Each number is 500 + 50 x the weight over the matrix's rms, rounded and kept within 0 to 999. Layers, rows and columns count from 0. Numbers have three digits each.

# layer 5 MLP up, 512x128, rms 0.134, rows 22-47, columns 0-127
447471405524430550539459416525443498523410518452503475482482525592481493427472595530516477480428440510528456604469429517520531431524496569597533524449547475486569532454533485452510555540459585532518462496573460465553465441433478505491515540531474444605414547515491510530546584552475491493508479545504542543480594560527529435473423498556517460541487524542501388549568458505454450418545
498568584433543492616526485515523562462386544504476577490541482496501520468515442530545514522462584465422490514486476453464490544493491506405568429509512467525519437455572460509513406445513413495527464529498425540481485428432532555513515437483477554471475497419569583492450483451536561493492439484508469445508646517571538523534442509485519490484432464538509552530601478484527482455394
513483446475549492524567553501470488491474533493475495515519457484470482514527406500461573454519581563600510527449469620461488408552600521492517553554476523515453498477551427544540490427418459527568396428510472518487561514511442554515438542550583488538548560420506554543432447436540565504410471489535491516519483465562569473510407464466472496392516471481477530493523448463442438435443
536547431567459551470567502554533458480425518468558557458590570530527481471467466475492467469508426427515449577567540511466495579495517513497481621493461552496398462550495488493488451550582425487461555545546453494511524467515458466437536543516460485516520531493484505513484482531470485492527491436544474538494462531506541582466659452482504455582494521514505419490472544531443551671458
565360422447495426530491478484490610490537353552527502471479435485608530574514430415504578510545401484514407455560470545439492489545566538438567497572482495471436563434476547516520475538509553496540530569650550548388519614602536520539512572558524442474482490530501545408485459492524515431574427579470519502496496474501451570540549574477547516492580446420446381534438401521572489467489
452473494511456486479499470468562506474533565475570554569555536625432470455472541503472560510543536477534511489429528516584414518538456520524484505412428575472538525574424517494502411442531512448499557452496491547465542519437574440509499455453493454648451555405394454447487505462484533497513586581503616470454577438495523440536470423587546389486504473432477550426526558472616448477464
489369515510469465401520495477533523421469524522518399447547476620488560452633546538436387551514513508581478474444608456446446579533518584605491541522495448558462503517487409433539496465503430443522585477475538496457461612440479512539460585504477438412485503515471540463523476480519505555510456446574547490477382513515540460512518512528493466597501426497450592549499548492506481480590
525487472456387571513459504549368568503566500450403403540583419437525439431430528529483538494456468492528467536505514548542482498435505459444459502575619562616381579434533454512495606549491545525577506434449443466497482533515517420528450518557459446544541488481467538468572508605521536496496383452596562468592516493491523545574468506583501490515425465454433449477530542474599489537469
529494466550504513439412547527525553446469521526438528481540539508435418510556415495428532465468489526530565500466584485584461428394401464495500527558559517511467489490543512449540560437542391505502605494516515483457442440588491545529465544563507481477391595434581506510493448496571561480608548523592518527445534491573534469445462472413532451485408447448552475680508479459524391530514
436396496500573530410577549534511492514525484416474501588432448481461570473457531496452514531493518480497506490463459382472531490588513527377516511650470548538545628542391516449451404552551462471579388576472482506464490522468515456517473484476441499605472459408542465463563474569516487564559491533441495486511532509504455554544540521502414576523446483488469515557428501484490537468518
439579537484549539466455530447533456483519488472459495461483464486507557413472575587495516609471426507515392496434498482520505453454556541510531445535481429434430445521445453443559416507480535517516525511522414461545565414460480442610493541408409494534414499556510530560579529413580508559428494484433611544444523473467502553444584503464491483468523522511447463448444527460568574488503
570520510431489464572598460499494494545563488548450485437535442507513466472582597519467505594492533412567549521544465514561502510383452440469532508513483566625529588401399440478491535471444435472545485506498550526486461636500499427523461474556386487477566423539524568571472393480442455502514590495541514556559552446545517480459491546584513384567452500437432431525457443542584564606486
568505492396579480525487621493457490497613513477504543421488508438488500449571479480492480371514495542564524481509519520521482499523528501507531537465471498498562539538502547551541449522518514520458503476528470487494608468548540463519514458473527485504508483451511495562539498551464470478489483488527438553588435471457529464470528511472501454484544307480409496538529536530513439512535
448452607500524486473532467504477485518518481465508522495500500575566537586498438519466504435454436491458489537578568503545506518530531550473473499439487472606470599419452453563532477465561542466518478421479507542531467482432416448505413511451440466500481526548521554452523575534493413422548508524606479521485445475483547444467498563515433556547457513478456432578520619549470450538411
462571587515634555504578468618537470545631508507410521493614418503562519409599472435577542485565408510503489557453344466412495517527506456424463549525444452456486388468467564398474496546504509506572442496503549456475505517464528537466491491495480540520492499377577363509599481501520491505495524405540591525530530545497464437482521567518547559454495516462526511553614470485514479505494
541496464475497453472497557478484462576539524479524524495449450433487432542576479514489560568571402545558552441555401468489481573469436549500478495491586526534369400509512521487561557400528559422534388561521482500462514505533570476528567506540511507664506476521584538504439521540521503488431433480570468476445470467461387507488535575609468507526568453536504435464567569441551552430458
506500518558464518607484591441534497573471450499557476471392511521583532476494475543541551488525477467414561625483459468454524474528495464512474543580547443519447454444474539503450479474583424527519480496456512574438561495526484508474501511521486474549524528442524410559447506510554497520537495420535424409594552479474461525393474427482529555472411459442615523490571467553499538530427
493499423537492491569490578423584476584532466530424589429479540476522478494570506545462488532593396544555490517494487506438583448481455424554526579430469401440584435529488446459533509522487503456456457506508403512487539488581486519559550580461554481483510513505437502496463543486578531411505567543442499429490543494517540523543535531373500511488415372545535509496599491496609575504529
603482435476539521569521448470580355431489535473459430445509487453387598475467457529573511433477553566500480451533508494587556511498601439443449521557557496522443526463486545507553480508535455436500532527509493533449527556511492566476494563471552450544533453547560495509467515543461581485475456522420510520585446498578428409532463453479508471476475492453421461513519543461556507492477
506604502466425515604391531468492531436544430426534533520503474592482475565560556555609508426450515473562481562495585470406507443474527477560468560647497475588502538565509503532475435444434485457507486455479539523476539479484556500465452508548511477520459565474578484512469457417439486444531526475546491561540484428550530504458536434564520516544380498473467451442551481512547491627421
527488459483502458491481500506514501446531560555517583528526496472530542523560435549556478529523418438473467580473492555507433476511469549549457458489423500483493527523488510555531602530535477516470453510548454528565511497507513589456427459533438521533475505504488494471495531582454553389496463555484483538562548571493566462546571512547482505453515562508458447474496507436482463513437
514626478499558450495573475481550559473568509527470527428495465543465519466494474460480497417481519519589501516497544470469549480468414575426550549590565471502533423440521478574507522471495499493501509471507565446472527486406469503449539531631562483534523488535517533451415561442465528567473459542561445508469561574406585564523471542459469465471495488553504555404458492472407520589425
517472559506468428449481530529531439371494537441520594526479444430540510487416619580472603578484495485556508547448481434506569473436462511525473536466438477553536554590505595533526484534611441532447483485558409584373506505477503518465557484473544480506524477478571488455524495539457620594529419515456478582558409547506550471504464448519502529529532564452502512496460514468403505478529
445529545557525416437452534444575492430442575505477524462555520567493444476496405590480478495621540445509456460504436467528499453554557456579473471535506571490458531459472519529521568455502489514461498476467586512496487491558464486497445484541482394622534525508499455391454455554411500494487496515471502525544469489528529468445493466571541520558483547492586530513499472445574515505476
466530493523512491527399501455534509490463410458518557561488504515465419479513399470401474469529449462481371583527501513496436539475471375527509421524467464479591537512487471505517526461443503590551489600619495445449523518499493566393463476489491475558473473519462585506611429560483528525509570511584505527504547578479458496452512526497581467510405576520488548481515550467474478516480
376536484455565484496495434541500492482485454459461614528526452583478488527485465486481446522437511540457436465532531522462486541462578491420513455440493511463389552464505454491539516588526490563543518416549518461473487433517494470506472533577508511528555517483482467520535560502522554452478530492399491512532440511505496541443467587534492526575519524543476472486453572567571526465544
# layer 5 MLP down (transposed), 512x128, rms 0.125, rows 22-46, columns 0-127
477440454544550522548585549549535381395564501491440421603549453506452475481513507565470454467451527540507452496557524484598515541619442466442565455426574483476631560404582474573568490420430532442460471491443531518527473591474453521468421532555507549537523511579433525525489456557563486501529502432426509483511494545545580600563498510438567483395495496514460415518588486495580495474511
528445462551543568547509581576458513607445420467488411381474529519505434515450496513501577449534448521555428538524570570414582526556525528486497524493526477530562455486413524450512445553506442519509484452536423453517556582477488441471461587526538495529478453492450368484533569478520579512516642435528465564464517492498471498592444429476502576523520531431507418486396512465430480514581
530497470492449577434447471432531495537557411495548474515558495534511527481612524535553415512474536506451618455510548491594442487463487536504497457456467540532529533601445472490505604502514432522438478408524530488419541477553506544552530502516497510514455498514596495460488497575536632517516538501619541458493491544420573546443578451441406579430382549519490545505484522527450513601485
562433445540477482436419501514498468522514425507564606430562475507491566574506490416432559460586536580474492482520473441489511523541454465463556499559501467543452504469489457542513576507593537660474463453558537565477581502545488521463520480522521518469499427452492542515577482478529524570550541419510424551611482595505484495530491564521518610569469493507475538510423463481519530550511
429628489546472426544498435425546467547505524593483543522418522501454471581522487461531578426500545581534523582512577504538462486512567439501320524490567521558523606515471496609487494501472452465475524423508522475641550528509536593438550418437429461516446556466561587521527565549431456500498543468479498460500492622511589515525496472490484487538518450563538620460436512465559507507469
465482489505546526526504520566520502720501511538516533541430488538428530635461538493532514511479559460587561481456557570569467552548538556519541544588501548532396451497469478446415511497541515508465480557524557514517516463544500524595500551460473523533498405543486406421482443497449480601551463532502527493523448540523541501525475512503476551421499482439448569507452397592429601548499
519560591524482519463455493488541591478547558634458570516521478527542443572443462567435475533480577611488447557487481538486526479422489387517489522455529479512528497566581562430493423503421523516521547583516472438493508476600462580444501463486442447572463444517493490601489484504381542514528535507475455500540516498493496436488494492538540491553495578593532527537604445548512500571463
515507508554476412449477446463519463521428551600488560610437523502476555486537568408579499440506553520522477505502462445497530483415591457538647525431533493495480583474562455504424529409421535402527586491529618569495434450489489497482404413513525470416557507513508547505558422500527554521391525501489516488484449444443560505562535427490527483414438523517499527505535540547495544494484
513368524545409550528523471589479500585496406437556493404548560489520497513501596526493432480527497510493518464538465591419563600512460515502508472552472532497511496497485564551541447570495421435513513523468499547478511515509514438531490471471517465547599479420458489547477496482494594461368503509404497508513443428460449552496420501530442489494511530526524485478488482478502534525497
449513588545444487527455529499498517499486490558422525554422453556478400501599480517469474496498535480498496584510459536484484554467478536507419480463473454479532451460519535553499475442437563474433561463516500469412473518532477593502452468530443476495557487514530438519451517419466524513503525505570581521449569504497528457513416546513542466522467484546605493417613560527403447545475
509521421509503528507562498557415457557472522575673433450460567520467399508491481522467521465491523447473568512509523468516490551475500475477534479456523519449525524504510467555397470484489532493510506504565418492456526559531585488449416451516555504540506466516593454473529495592455460524517442427495536507530408506568520530523498460536485475492500511496560494521536540449528472571535
521410481611474462548500432514521409570558471554484454393410520474519494514603546449484481522554545408624524553516511445594591473494549557542488458547401487484497490572475553511547502563569522476556480402430547459508558421518478504579545478506466550589486535447456366461451531420453448526499473494473450489513511481524514599433531470519566459473509433522432453551500483439477531543446
483476604521436503534458559450537546486438451525401475429552487496546516542397517569495490526507473478519478437417563483549464477491376518454452419542499469540468433489427437527525583506560553612507540458504528457492454505479526456486518458512455529465552548541621478507510469488519548518431535459459507502410491549509466514515509519527507608446382556441498534467454480520434537430445
514476422501477525472519491522517467504515528496458462381585438493541500578512519424462465451442498511508548426426393483469484502534495463515475450539513503451560518506551484499429466540496417451450512486532474503444488356556636502563536377555432495497430412486503437520448495443557508495538471495524499427494529498534534481510531367530481569444533523489451445486447465522559526472540
541514461475557550535494534405569474464386480520582405598467499480582588424463485436524555426506607447429414540442615514433503353513524505541571513464498553503486553416467437545444485495526471567507566514599456583421381485470583564502589399466511498533602530548456524521467496496524589405550447495410551490411463530523457437415558471500512538620440447566504522396417510513440531470517
403464455537558497437516401499491502516506517450621449488390553567465559479482547466404535399525505544419422436490513521498543539504491501500491416459466445517562485502485434524497465574481555459502568541476433510535496538456505447404480443377440435536438497554454566442420410539574512501540572479460431501491507514471510469508449463590531469509481460516439527529432454484499487445605
460484379532465433559395448461483555501553475457458463454472475486517487520458557584507571454505486531517353551542537428500537572551515407484513535456503468502546447456549540347476517498510620532472498539427627505542462504404513534466498581532583509452532459464527490453504576407468513490466433583510431495459557557490546500422448474438502504485535466498472563469536576522545485462530
432552553528541596475508488478606504438526551539566439580491478543466484496443492571517475496448517542437607572499601471493524618608485554386461503503496533474593477533534479488536530488592526538524434513512522445511512459542496517448513507486397449447572472478532521450483459459510468529395472447573492508459529441457533525520506472543549431513557505506416521368514427556464514559574
410456499483569486462431501624457440513489546539544558479458459530481499517444477551464524568455407465480488520464523508449522538488516576431578483566482416583515505579514415456420546469451567482523610446516557487554560535487570517424488496538447552550406490478495528505528520554542505496607456527574314498522549517461554551537440498551501537557443425595571560561429525514491502441524
545504571504563459449485522599465428511520566483558599490534540553528505586473525447529511530487461563583569544518453506431560426550436523497480537490542553416399456444528571421534497552519424495483486583519580501559472564434534512461552513391467493460487412462502425524490549523580448468493527600491551514466496476522449428441466494488508572448436459592579434435565496532515565544494
448538559557437499472472494475518570568528478528470443612490558543468452474409544513480497450512450530509543508554492524491466564470517557455448500528515468518443484501468541489396562506526562454451523461447453471500511626456486472520458517453447466530517518533461505459484458459562485473471585417545512471495457474527580468521493540482474562559507478514557517494442473481516521462533
514496454497481552560509477462510485520553497489539564431510452431504436492567501547600515512556512370507507443477509468469489570476430611486510462417430483543494558454541526477446524455490482459545433523544505511565478560507707462454459539497419539547517496496412487560521488474522557554436451447405489532463513469467483515566519424514525566523449507652626404481470538418480525511529
519442598509422443379475431551485482628544513540376414587474419494516417465520456603399511539503493502466430445510522482470592457513523527476541446403498471492530461470472570547337498449475547476558600539483465462431312515490465567470466558559488463455452443540492484456475535455495467509498531495594538540393540575544460455470532557458530487607450549521579385437480405581482467496545
459469476472550402504558528468483462540380543505569488580496553406465497545528496400523538521484463570608516517607503563373524472614492429528539488433498484520533544487471583567442453554472521476485552419494491494525522486620534538483464477522486468557446542524518484447400535545492464396409528605474436548569449471528531479502438443437490476415504561462530485527503534532496522501484
415467562492545435471541529491554505565491545567535383496473437599580636513464548501476559530460480418465565489447547559510490489411557584529511551534553472478442458541479496524475494565479379485452435610478480551558503488533446495468465481555438650466516521430468433539490472520534515456571509481456444580454441464569532590498465531562441614515521387482584449518527406463447468530490